Part of a small language model's weights.
Size: 15 layers, 3 heads of 32, MLP 384 SwiGLU, vocabulary 8835, 3.08M parameters.
Each number is 50 + 10 x the weight over the matrix's rms, rounded and kept within 0 to 99. Layers, rows and columns count from 0.

# up: layer 4 MLP up, 384x96, rms 0.126, rows 260-270, columns 0-95
# down: layer 4 MLP down (transposed), 384x96, rms 0.12, rows 260-270, columns 0-95
# gate: layer 4 MLP gate, 384x96, rms 0.155, rows 261-271, columns 0-95
up260:40 45 44 56 53 68 52 46 51 56 41 42 43 49 43 49 59 63 49 43 38 45 52 61 46 47 40 57 53 56 62 54 40 51 64 46 48 51 46 42 46 43 63 57 40 35 62 61 59 38 56 54 52 44 63 58 38 66 56 42 36 48 43 43 65 53 49 57 46 53 45 57 65 51 50 75 39 52 59 55 54 44 41 44 41 57 43 50 52 48 41 58 56 38 66 44
down260:47 34 52 59 49 56 53 39 44 47 50 45 41 47 36 48 60 48 61 39 44 47 51 58 64 59 43 61 48 54 64 64 48 47 51 51 34 59 50 65 49 49 60 51 49 56 51 60 55 56 46 56 48 32 40 39 52 50 45 42 58 61 58 53 47 27 48 59 48 53 49 39 45 58 54 62 54 62 54 48 46 41 55 53 49 39 43 53 42 57 62 57 34 58 42 50
gate261:34 53 50 37 41 63 67 69 61 57 53 57 62 47 39 58 67 44 48 54 45 45 38 52 50 51 72 43 50 59 59 53 50 56 62 61 56 38 57 33 45 64 64 51 41 56 59 53 45 67 38 48 36 46 61 57 47 39 36 59 62 55 42 57 33 54 52 62 33 62 30 55 56 47 46 64 65 52 48 44 38 40 56 36 39 40 41 44 49 59 54 43 37 80 63 53
up261:44 64 29 44 66 60 48 41 48 59 54 41 60 48 69 51 52 51 41 57 54 53 60 43 58 57 39 67 34 46 45 55 34 68 55 45 47 51 55 46 32 54 66 51 47 38 67 41 42 60 44 48 39 45 44 68 27 56 53 49 59 38 49 33 50 36 45 47 44 53 45 61 53 51 37 53 54 36 20 76 35 47 36 40 36 44 45 65 47 49 51 44 52 48 37 39
down261:48 52 50 55 57 25 41 48 43 48 51 60 45 49 43 64 52 57 52 36 28 44 30 23 40 61 59 45 49 54 60 55 34 66 52 62 44 46 59 48 47 64 51 41 34 40 51 57 51 50 28 78 39 41 51 41 37 34 42 37 47 55 32 61 22 66 46 44 42 62 58 41 58 37 48 52 44 43 56 53 39 43 63 37 34 55 47 40 66 43 56 66 61 70 50 46
gate262:37 53 41 66 48 49 56 53 63 34 62 40 81 48 56 65 62 34 61 56 65 37 68 29 50 27 55 69 52 36 60 47 62 58 49 54 60 55 46 39 64 51 36 53 53 38 45 38 41 66 59 57 47 58 69 35 46 47 40 50 57 43 66 38 62 56 58 48 36 45 33 72 68 34 47 60 64 45 52 55 65 44 58 70 54 38 59 38 47 51 64 23 48 60 66 69
up262:67 40 57 33 51 59 43 51 48 53 56 54 48 54 51 34 42 38 53 45 66 40 55 50 33 54 70 44 60 57 33 46 57 42 49 43 54 64 63 50 48 40 45 52 45 53 28 61 69 70 37 51 60 64 43 50 62 34 50 35 81 56 38 58 45 55 50 44 48 41 58 43 41 54 51 37 47 64 40 45 47 54 46 49 47 40 53 39 55 70 39 61 36 45 45 39
down262:34 45 63 60 61 46 42 63 66 40 53 47 48 29 36 44 45 45 57 57 49 47 72 33 42 36 66 65 66 47 31 28 49 53 65 56 56 57 60 46 68 61 43 52 37 58 44 56 64 62 50 52 44 56 52 42 55 40 75 48 57 46 55 43 59 62 57 41 38 54 51 65 59 42 39 41 57 55 45 55 62 43 49 63 46 52 72 36 44 51 38 42 46 44 56 41
gate263:43 53 71 31 60 44 43 43 38 40 52 32 62 40 35 43 50 52 53 52 45 45 61 56 52 34 56 71 55 42 60 59 63 50 71 49 43 51 63 37 50 51 54 51 55 49 61 38 47 64 34 46 25 58 62 49 59 26 38 55 52 56 47 42 31 60 38 45 46 62 46 54 53 55 54 68 61 61 49 55 55 46 42 46 38 48 58 65 67 69 41 61 45 46 59 68
up263:50 55 57 24 49 62 70 65 47 72 71 31 43 41 76 48 49 69 38 37 48 43 60 48 51 48 48 63 44 49 47 42 51 53 46 55 32 62 55 38 59 54 58 63 76 55 51 56 51 26 43 44 41 42 53 51 55 55 56 49 48 57 39 46 35 66 41 68 47 29 48 48 47 37 45 50 51 55 56 66 34 56 41 44 76 65 70 52 52 46 38 48 52 56 53 56
down263:56 66 39 56 45 45 51 47 41 53 47 76 51 42 40 54 56 54 30 36 43 60 23 42 38 55 21 45 57 66 49 32 32 64 36 45 56 64 54 53 60 51 65 64 48 50 38 44 53 53 53 44 66 34 64 58 49 55 55 33 49 50 39 35 44 66 54 50 68 61 40 45 43 58 53 63 61 33 59 47 41 39 48 55 46 64 58 46 53 32 40 56 56 58 48 49
gate264:43 40 60 53 54 41 52 55 55 50 49 62 45 39 66 62 54 59 66 50 60 48 45 58 45 39 35 54 59 44 31 46 57 50 47 30 58 34 49 44 51 43 34 41 67 45 44 59 43 45 75 35 54 44 56 55 53 49 42 51 38 54 56 42 47 25 54 58 56 43 54 57 48 28 46 59 53 42 53 54 47 49 45 59 49 49 49 49 44 51 62 52 47 57 59 63
up264:40 57 47 41 36 52 46 49 52 53 64 49 81 47 46 46 53 45 34 50 52 51 53 61 51 68 64 65 52 45 45 53 52 64 62 48 55 63 60 56 44 64 68 41 43 54 57 43 45 54 37 60 61 38 56 36 43 36 40 63 38 43 40 47 52 55 40 48 56 40 53 30 50 53 59 40 41 49 35 63 71 46 43 33 60 49 47 49 60 34 44 42 45 44 47 51
down264:48 49 50 53 67 36 53 61 62 50 67 32 53 66 42 64 45 38 36 51 41 56 49 50 42 60 57 42 46 37 54 60 57 61 40 39 50 39 36 48 36 51 47 40 28 50 43 41 42 51 26 43 61 61 48 29 52 47 43 56 52 37 46 30 53 60 42 50 51 57 52 54 55 49 51 56 53 26 48 44 37 57 56 38 55 40 35 57 55 41 54 28 61 34 51 45
gate265:46 58 52 51 45 47 59 42 47 63 54 51 35 50 63 44 58 73 46 53 61 53 64 53 33 27 50 39 55 46 57 35 53 72 45 42 46 52 45 36 43 47 48 50 44 46 56 56 65 44 58 67 45 59 43 43 42 56 58 57 56 51 55 38 58 66 52 41 54 35 41 51 43 48 50 63 43 44 47 67 31 52 59 52 14 45 42 41 65 53 41 41 43 58 50 47
up265:57 69 53 52 48 51 51 57 58 49 36 50 39 50 51 52 48 49 49 41 60 73 61 45 56 35 42 40 47 37 55 40 18 63 50 41 53 57 35 51 64 49 55 50 48 47 41 46 56 42 54 39 38 54 63 68 51 49 45 49 42 60 42 65 53 40 53 47 37 41 47 65 50 46 54 54 47 42 45 44 51 40 49 43 41 41 58 25 73 38 33 40 52 63 38 47
down265:43 68 66 44 65 39 50 41 52 48 52 41 61 47 64 55 71 50 42 37 44 50 56 41 35 56 35 50 52 52 57 38 42 65 55 45 54 40 53 49 37 17 51 44 48 49 42 51 49 49 44 60 48 57 26 55 72 47 38 46 42 61 55 51 43 46 45 56 63 61 52 51 46 73 45 46 52 44 45 49 34 62 55 56 59 48 59 33 56 30 55 49 47 48 44 43
gate266:58 39 61 59 47 37 57 57 65 53 49 27 49 41 52 43 59 43 48 51 49 52 52 47 31 44 61 52 40 34 57 50 65 51 56 44 45 45 57 62 41 67 38 55 62 61 56 62 52 52 54 51 64 46 63 46 49 56 39 51 41 31 64 54 48 35 54 44 46 57 36 44 58 38 62 36 47 53 38 50 29 35 47 61 57 46 36 56 50 41 42 40 61 50 57 50
up266:50 58 59 43 55 44 60 67 63 56 44 42 49 29 59 54 43 47 48 64 57 56 57 51 68 58 46 54 39 69 67 47 51 58 43 42 46 13 33 57 33 62 45 52 47 33 47 70 54 43 49 49 54 31 49 69 52 38 36 67 46 44 36 52 56 57 37 62 45 50 49 47 64 40 56 54 67 28 58 44 51 62 49 62 52 61 54 41 54 48 57 39 48 52 65 57
down266:25 45 48 35 40 77 45 47 38 68 45 50 52 58 45 40 35 53 60 57 42 35 72 46 50 67 52 55 50 43 51 54 47 41 32 39 56 46 37 67 54 67 39 57 62 59 51 53 53 48 48 58 64 43 61 33 51 63 63 43 56 53 51 54 62 63 46 43 46 55 44 47 44 39 66 32 47 62 58 36 51 48 44 32 51 56 47 31 48 48 61 64 51 51 49 68
gate267:51 40 43 59 62 61 55 50 50 68 49 28 47 64 54 45 36 56 47 54 58 45 46 62 43 49 47 48 48 44 54 62 54 64 53 70 30 42 53 34 59 43 68 53 55 38 37 61 60 46 42 50 41 53 54 42 58 70 62 38 50 45 66 36 45 53 56 45 55 56 49 59 53 54 39 56 38 46 48 65 66 55 57 43 56 57 69 57 72 54 38 44 57 63 49 58
up267:60 50 48 58 61 56 55 53 57 40 62 42 41 48 46 38 36 38 59 34 36 41 57 70 67 52 60 47 43 57 37 48 63 42 31 48 62 56 62 52 62 38 50 53 56 53 45 63 49 59 46 54 43 64 52 47 31 51 43 61 53 53 62 46 55 75 29 47 29 55 46 50 59 57 52 40 46 55 45 51 42 40 74 57 47 50 53 53 53 48 70 56 61 37 61 46
down267:34 50 32 44 39 60 54 46 52 48 41 49 66 55 58 53 32 59 47 46 59 71 35 50 59 43 58 23 69 49 51 63 40 40 40 51 60 50 42 51 45 36 46 50 49 39 51 49 27 56 40 41 52 71 46 57 34 49 46 50 63 51 67 35 55 49 35 61 38 59 45 58 54 46 37 40 40 68 46 60 51 51 65 39 59 51 45 55 57 61 37 47 50 73 61 49
gate268:38 50 49 54 61 48 44 48 58 57 80 41 33 39 55 46 53 45 59 71 39 37 59 31 62 49 54 53 54 38 50 48 36 55 45 45 43 44 33 47 37 58 52 74 37 37 60 54 46 42 58 51 47 52 32 42 48 34 52 56 58 60 47 67 44 69 56 44 28 59 56 73 49 60 43 48 41 67 48 64 63 48 34 60 31 56 42 47 47 50 55 29 50 45 60 51
up268:50 51 64 50 40 37 38 44 53 42 40 53 44 49 53 64 49 55 42 58 59 23 66 54 70 36 74 46 48 46 30 59 46 43 48 42 44 48 56 54 51 48 51 45 55 62 55 35 52 56 67 47 45 46 41 61 47 44 41 51 59 42 44 38 44 25 53 24 48 37 49 62 42 56 65 71 40 52 56 33 44 41 40 41 53 48 44 45 49 49 64 39 36 36 56 49
down268:49 48 45 32 50 52 51 59 49 62 57 61 49 47 45 37 40 51 44 53 20 41 61 44 57 55 51 52 41 58 48 50 51 50 57 37 65 40 59 40 46 18 51 41 60 37 47 39 56 42 66 50 54 64 52 47 47 47 27 61 49 36 57 53 41 56 41 51 56 49 58 65 45 52 58 48 49 38 60 54 61 48 45 67 75 26 73 48 61 62 34 52 44 52 34 33
gate269:56 41 60 46 59 50 48 47 53 55 42 41 51 34 34 43 44 18 57 55 67 36 38 48 59 40 64 55 58 48 35 53 64 60 67 46 41 45 51 39 39 54 39 53 60 59 46 42 52 73 53 43 67 46 52 35 50 64 58 55 53 54 62 55 66 46 50 36 56 46 39 59 44 61 39 38 67 64 54 42 60 35 57 50 36 38 46 56 70 50 41 48 26 50 46 56
up269:43 43 46 47 49 44 36 59 49 61 57 48 31 41 50 45 38 41 74 50 75 64 32 62 51 39 46 50 44 60 49 59 60 48 46 48 52 60 48 37 38 42 48 60 49 48 50 61 45 76 47 42 52 31 48 48 38 47 60 44 37 52 62 46 54 36 37 33 52 53 38 43 49 62 57 65 33 53 67 45 58 49 41 49 53 45 32 58 55 62 49 49 46 52 22 45
down269:56 47 51 60 48 58 61 34 60 52 45 47 51 38 60 48 45 29 39 34 64 52 46 51 54 54 46 73 47 38 43 40 49 62 36 68 44 56 48 57 48 45 52 48 49 45 40 68 46 49 35 29 44 45 57 42 38 65 41 40 46 42 45 45 49 41 34 32 61 50 50 53 49 61 49 52 47 52 61 49 48 59 35 28 62 37 45 37 47 58 48 78 58 57 44 52
gate270:32 29 49 53 56 43 63 70 54 37 66 40 45 34 48 59 44 50 77 45 65 34 61 48 41 59 56 46 49 34 45 34 45 53 49 30 63 46 69 33 68 73 46 42 55 45 35 55 46 68 62 59 62 52 57 61 60 53 49 38 45 44 67 43 59 58 49 35 44 43 37 43 56 35 42 42 49 33 40 63 41 52 42 72 48 43 51 31 57 69 48 58 49 60 60 47
up270:28 45 55 47 42 38 62 42 51 39 46 42 49 47 34 41 43 64 51 40 49 40 47 77 65 78 58 55 42 50 62 49 30 43 55 23 62 52 64 49 39 77 58 32 46 41 49 28 27 44 49 54 46 33 45 76 67 54 56 63 31 29 59 57 54 38 66 29 51 39 56 58 49 63 44 52 60 32 43 59 42 51 49 38 41 62 60 41 50 66 58 49 62 61 56 34
down270:83 46 55 44 39 57 53 46 40 51 43 56 48 70 43 51 49 54 40 59 38 61 28 68 57 55 34 40 44 62 58 68 29 59 42 61 34 52 48 55 44 51 49 48 56 57 52 57 59 42 61 34 39 47 42 52 66 39 39 62 47 62 50 71 45 36 46 62 42 49 57 65 53 60 53 58 65 47 54 48 60 51 54 51 53 56 45 65 51 45 52 55 34 44 38 53
gate271:39 40 57 48 31 65 64 56 56 33 35 46 51 39 55 54 59 39 46 47 48 52 36 48 46 42 53 52 51 48 35 39 42 56 47 40 49 47 56 44 33 54 43 71 57 62 35 41 58 50 42 59 53 41 42 45 60 52 43 62 54 44 55 58 54 44 55 44 32 31 52 70 51 46 46 53 45 46 42 46 49 46 78 38 46 38 41 42 55 48 46 50 37 58 49 50